python train.py --d_model=64 --d_mlp=128 --activation="swiglu" --norm="rmsnorm" --norm_place="pre" --norm_eps=1e-05 --rope_fraction=1.0 --qk_norm=true --bias="none" --init_std_up=0.088 --weight_decay=0.0 --lr_head=0.0156 --schedule="wsd" --steps=4227
Each number is 500 + 40 x the weight over the matrix's rms, rounded and kept within 0 to 999. Layers, rows and columns count from 0. Numbers have three digits each.

# q: layer 2 attention query, 64x64, rms 0.0624, rows 0-51, columns 0-31
# k: layer 2 attention key, 64x64, rms 0.0619, rows 0-51, columns 0-31
# v: layer 2 attention value, 64x64, rms 0.0612, rows 0-31, columns 0-31
# o: layer 2 attention output (transposed), 64x64, rms 0.0766, rows 0-31, columns 0-31
q0:508473445482502466484529479502518521525505484470491532472508530501486500515493505501528543499537
k0:442510502523491545464490497545485529504470499473514471462463549488489494527481507476460512465480
q1:533495498501563451454511464544486513523511470482502490474497536529520464524531452489536473499507
k1:454520498555470529454474516548493543462485492470544470461468553485484498547479539484493490474487
q2:486534497518509483521494480490473495501531527545479489529506481518478469472466464517525451481490
k2:519497509522533503491519535508493508456505496487502487501484506523525523526485549498515468510504
q3:472482523517472573504499548505520512520464494486531512519496513433468518498518508482443547515477
k3:472478536412577467600515537457520469540522489513498504559527463535503515485507440499536490527535
q4:512493523549497533515465483483489532500510493509494476510504521475461522543473504506512449497502
k4:510485502490516529491506512484493518480487524478517501468523474483517516500512489480459500504501
q5:467538480494447563511466519499496493552459460552528496494518488478508563550545462491477542474478
k5:450440537422548467554542548462509510510508481508488499484485492472496524510517418478516500522537
q6:486495491522525460506509492512500495461509500471465491493493520522460488458492525544531465512498
k6:533504471537491514493471497520494475506496532501472503526496497522527513523483516515493475494455
q7:541495575494521520474459525521512545495502478560509455494511494429543515537450495468510501457512
k7:491503511516496527460470483478480512468475520438546459471527528464457495511488504480494514507508
q8:483545484581526461502499490526508563440533470490443480456480529520440528507521562541553421538451
k8:511453539518527490529511533497490504535485527469474501493525475493518484508462497524481475503462
q9:379556478523381469588523500448483496499531490479514589504502501565418427486546449501465456504525
k9:562489598623588541445450564554591486567469424634400442593460485538394570624464432500586446535472
q10:511531474542514515519475423503507490478571456537491433469535468516498561481418537456491451465516
k10:536540542586520585487475539496523442552445466527471473548515434527469565558524509462461491520427
q11:453502533541492509512562480437517495467502542407505567532544518531427446497449512518531450513518
k11:563488473517511504506475485534507461519496526493455435513496531484518505533507482473533531492498
q12:414431385369490646504485450588440396487452455483607445463577453524412575451545380439419539512578
k12:454479530537474468523525500490498545465497429439493528521480499570506500483533511542488471475505
q13:492427487453530554565532542512483501462482479533604463418529491481473550522484495438414453436637
k13:500475518543445473523481479510497570529525403523477532479513439522511508528502518586452482473516
q14:542521608380566450535458403489487489613463541661604528493542522397725573488353534452515495330544
k14:504530558587524621441470584500480494420457508432529460589480488494395535556470516428420503531458
q15:433471514410518562544484416512465472528501538502588586548513556508589592390486460565484563528497
k15:537475461493570632561500544527464466468531512485497513539527474561538529465509434477391460436499
q16:473494559502441550549491504503505460464526535544505515537521480452473502472486514522471529483504
k16:460465535537498501509486477481520506485516498499488511483523481489464490512472452491552486492502
q17:517477500491470528482520488495515513532463477482492508493490521493481535520515505514505522532523
k17:472482489539455523468487468521491517499515492495496476437492520499474489516493461501497496455488
q18:539502446486521404464518503529482526495488489512488487491494520495558463521518504512549471502523
k18:481522476586429560413488466566484530430503498487497487424460543482453475526478523473473503451473
q19:477516531553505523526471479484494523497512490533506473501517526498457507510472509494515458490515
k19:509459514476533519517512533482479497476484529445505497487538495481525528517502490469487494514490
q20:526501484495536441493499451511483506459531530501485479491496515524505453477464511516558433517521
k20:520545497629436518393466459501485525457475524467535502482489517503459445505479589521456494490466
q21:525491547522537526495467468464458535484534489501483473516523509508500523545424513507523426478527
k21:480539491543478517455493451484495509444477517474552506471534485493486466483514537497442500495491
q22:488496417478403537517523518513494457558436515519545557483499497481499503492569476482438587486473
k22:453460538450539461538543550472549493549512450555480511524449496507454513520491403484559467515531
q23:523489552520613483499513471493478524458564492508458429517526505505508531476410535529523433467561
k23:521546455569492534451456438521481478466485535459533502512562499500532498505495564508437494486456
q24:487550379438425508584516507482475478597465530557525577531531515516538471541546467481512556478467
k24:415443529455479419527596486512497507453537530531487562476459545465410448458499427465562497540511
q25:535496326493417526537552523488506477581460500531481489515513494507496549493545541509462546494467
k25:439482572499563469470517512492554436504517469576457497496469488467452520449435464425558469525524
q26:445512499474447456439517549488532537519478488546428498512426569452535517535567478509584464554482
k26:504487598493619456430503504539506508542536494534517478434438580397463473542452456522547541486557
q27:442532505483479556521516477493523468479498459478522431474537485504416476493500474470515512525497
k27:552460526525485449473465546459461494461465546419449430507496533515465503518467551483527538520455
q28:541530450514480468550470407538514500494534558540518508490487492469543439546489439515471526480382
k28:577504577538482618447440611478479515451445539460457484492507415558460551485508514446517533566473
q29:601515573575512397467487475481527562473543656489516552477449435423549536470402539557527511488498
k29:488581520570544632550453534516509447574403418521521417554540528476451583565524503447449494489515
q30:404574491445473550552377413377540437511462583419649550468530522456479562456449430517595502592529
k30:536518557543545578514501615552449458524427474451444406514466509460446609497632442410426513484468
q31:513515442379528577517533492398435493519450540478599551473515551426548575472574545486425549502508
k31:486473519457506417521562562453444503488491534398534461464513515447509477464500454425465530486530
v0:416426451474504441469549555502511457480524475433516541417413529486550527534574561477408490509515
o0:498479516543513482492593441522507551488544546438423510596474512439456464435507395553468478491447
v1:496513434486487507518475483524495529517432454503530446586524559464547483544455495516519424369564
o1:513483416514524553488511455463528464484449415488492463473506479566487572420535532500528553506450
v2:457530493526437561486480521483522466457507534449479511478477506564467550522556530465495574497462
o2:561418438520481513424498517573443469500473519535410486518489463489456428490512523476600500500429
v3:520432521393466529455529567473526449549459526515541493465508505512569512491499497469510488474544
o3:559505480479520418442501458503465467430473544475428455413416503472572557445469527572522513486442
v4:496550538510505516443562494516545560497476504476515520600509471544497537462510444419566473579418
o4:521485565503536452508515547515524520543480488529439429498454435473529429554478497540493525531571
v5:480548533472482473558484572512503474574573475494480493542450472455473526545489485429471442565492
o5:537529540467505522475485453625539498511499553519484441484459537504466494523469470484511483588535
v6:552549530546489532544577506551452498513524467548491503498508472492576519507404469544506521427415
o6:436457549474545443474484544507517528464530366483506359483482514506519486488574516485489559473523
v7:530575548538515538503531544473396519467504501593587514496528516447478449490501453614452557450489
o7:485601509477535481472524553477492469544521430449582534479506568615504479497495565433498472460453
v8:455573546567484481544507502469468455486499524438493476497473509415423555512513443500429388461489
o8:539478476513579471466468489516553523536469572488515571538444475576518405489549501536465505518493
v9:515489442453474510492472485422471513453422479522633514478485484439458514493501516482465445450544
o9:573578428444504544550514505517481515492437552509463507500486526511552543501568506447533545466446
v10:428466468449472574543440541414495461382553519452516561444433462500517545562535411518453484491467
o10:625469572573457395482577525463494538489508562515471489516421461516531528539484598463571497570465
v11:510475520470483490489483492552575414573449431496521542506480514512512530525465473528490494520535
o11:506472474526560416525459508478495540469506535527463519497489538451452585551499507519486469525428
v12:579595479478479524517416454552560442511498548506525507600435451457514513474454631441518538486520
o12:426464527425575592559539514503467541500512502524556420384521443520480541530553417533546601539478
v13:505426468471475415580501471534508467508476514433498450529487481547476567560481580513511514466507
o13:516438493467474526392498476450431494480508430493495499529449495496489481499502407471474506516520
v14:480482499503434500590512427459502421573479429490448523463519477485452524470557464484496459549484
o14:463476527464530520433507529478464553548508518568476493555457546442563522546497476495463514452519
v15:502564511535475501503513529500422508569506505454468535462500495505551502427521474486582551482571
o15:417472543538469504476510448516582478435535499527459545428508481516526431482481522478467500514476
v16:534496512459528545563490501435513511417498425482545504497568557505460528466529502538535565486550
o16:509480508554502590526486525539469528530497528540464539466523472489526556493513488470570494488485
v17:520499504451541514491485496487489488479461487446556485526488437486423480502492569487510537496493
o17:478507505473450550482542579423475497532479494413551594471495498543481496533467422448537496555493
v18:442529435531483472457467476530415561457441426401550483512465582590471496487434461527563432468451
o18:463465500523413529404467447524533496544459524479486496511548458480533483517478558475477482498539
v19:481516487474547490525488461547482453551513450504461509500510529507626520529444462482500467459454
o19:495475550546503516506478548501502613408526546424438460461494538526437495512515479516485530510534
v20:509579519475507499498508467476419515623438422517475512524520539434526472530514441605551481500529
o20:458492540491520417506478470463502524448437461459578552450496531519516528468439555528477493387485
v21:579484459535435549503491476505517502485461496404502462548466535488451484514417544501484517541445
o21:422508552494587563530500536441470453556515465501495514445500533432465488437525462477506479502501
v22:431519536501550564486545507581580496423522490431487492427476465529542486516505472475440490493492
o22:495477569522466510448508561479515569492507502399429444538466494507478535489561543566555454541507
v23:493488531480538540487518553454524501475520474483482432434497477555447535436469528514494489512532
o23:509393441520454439453580515463485447496453479431445490474462476489500518498588554516463430517588
v24:515540514435451511490487490448514538501433453510453548516493491425510458534561530482564440470528
o24:530531483518551562505541516504531483500452431532547517506479541454495500498477562547493508511449
v25:503453508547425398496519506572512523535529448482478440473498452458499455399509558458464512474484
o25:447580458576530483508468518494575504518512549530496557481467509510451388473511464528572507555517
v26:483412538456563537495481476467467537572600484448506506524534432494511501568525439497479421464529
o26:516557548475452427584513514459521504544459544492521507469463476482552585501418497530546443516480
v27:496537506441492526541512464450576511525487444544467470499514525535491474531506455512498577533559
o27:518460485572514503479477529545523464526529507540486561509493578510534572511452543435564502420446
v28:491532623426522527493522448531491510502468543478567537447560431462525539541395473490499566573475
o28:361548572435419532459526517532465483342488521518570471454472582578481551431443529438537456465510
v29:512536451531509500491566487496485528415438499553458485515553532484398517514467514544380520425488
o29:475490391548484464522456465514463512537478460462536487440437504589511479484569551528500516546466
v30:524598581457482533496494473543428484418462496567496490516531548499550581541402490399511552494540
o30:445492524457469558517509619595455546525511502532489466423533480454559579405486500435484516479475
v31:469571413499451465488463540565561502539540497605500515500506419525596490467424535463506496479518
o31:435502553519451509468521459553565478459523426507486445517599512539467525555558470557559541545455
q32:499515492512488504515494524499512500485487516487480525496475503471500497508482515524491503523531
k32:507454526522541502474479475484521480478491470505502474465470547495476506497505450505516497542447
q33:524530488518480497459478520443508525512494495436501480505498504539516491487512521483499492529461
k33:546476458487504491483453464510536459463526449495535460492511611475525478538514477487508540465437
q34:517502523486488495537515506531503500517476498542502486527501497498480502496496509548472502513504
k34:470509517513499472508524493516497531519500495505514517501515480510473515485485462490509472477497
q35:543500470475485523479529504502493483489541509455513526461491516515519515490523534461503500529505
k35:514497451458527458504468490521525509477505509480540508493526556480560445524534491495435560501468
q36:482440519540519491535503510523501502479524471538465470495476502473419538532446487514549481481505
k36:522520528557514533497489504521510555482505538508417521512499449537505512508525498498533512459538
q37:478496530529518514538499470478520503529457492549474471511474498511416487522428464530504488528507
k37:496520568565491520457501535478507516508483523547470518501505406503502520522484510544545483493536
q38:502495518477492508517518491526492466481510523534466549487523473483500486509481480511494481518515
k38:428501469476500542572486519533491466551500505508527486500491522541547488461526485534488537518506
q39:411457553498537469467424517472551453450523513467463465482554513460459456503432446496533406467521
k39:530509475522520561543440511527521503485510454497542430526498570538568519514516483525522568411482
q40:476526483501539574496467464539532443490498536474520481447470500494491520447563481523502511487503
k40:525528574428526545510561421512466462503473486480571445459473521537416461509456489525546439496394
q41:513494480521477498510511551552515516533461500565496490523482486428429468518470424536506514530488
k41:483469565602494551463431583397599476490403518500504486486469430445585583490501503526567500517613
q42:518548454419406518553523401519517472548402549463555557466478500502582438427556461511471590492484
k42:519505490610547407482503458497571467394416466467474518502491419545441486527444436525558459549482
q43:558490482531484478532484560453475467517480491492437548564533511562546467551575542485537504446439
k43:443492563520495589545412491443576517480508494450506514512489495563588496574601463523499478482535
q44:513470448435493471551479542451465476493422574435570461547465547591435462463516493523448498542493
k44:486503542511492592513372494529465472508509531499567545519428468501520511515489518509549491496466
q45:517455464526512539551485476478501382480535499522550467550520495583479517408562477581440507485516
k45:528578465545478534473474473421530436446495520494520521536494493508568548403495493553450500543562
q46:501451494484455517498569520502493506505536511519431529474480507550578499524596482495475537548554
k46:377525526551459492472489508457492580472563498532499576526512459469585489470531468470513512489611
q47:525550473566553472585537492553502442520535580554517523536536506617561471384546500548418542392529
k47:593542494567570569515465544539564463487505528450508544520532490483571500478558548550476514436574
q48:461493483519507465532536495501497461462543512484468548506493537489486504516523518460529500491517
k48:465500550498517511502509534478486521570451515463510449467513479530498483532513510529517438564543
q49:511535504480488523546514499518508481511484516534502501529496500507518506472549518533446511507507
k49:504459485489475467486500496528515506501499494492531486484498501486485462472503463505468536500470
q50:494459510494495514557518453555483498504504478563478489526491488447448517502455491534490500488527
k50:475534531533478524488520540489454506538495516533487541529496399497512528503513502515508476500568
q51:513504479485519512454485550469502483483498507438518493489486511499537496488543520464476511512503
k51:494495451471531473501509474508532508470488456475520482486491578485485461514494485495487512501470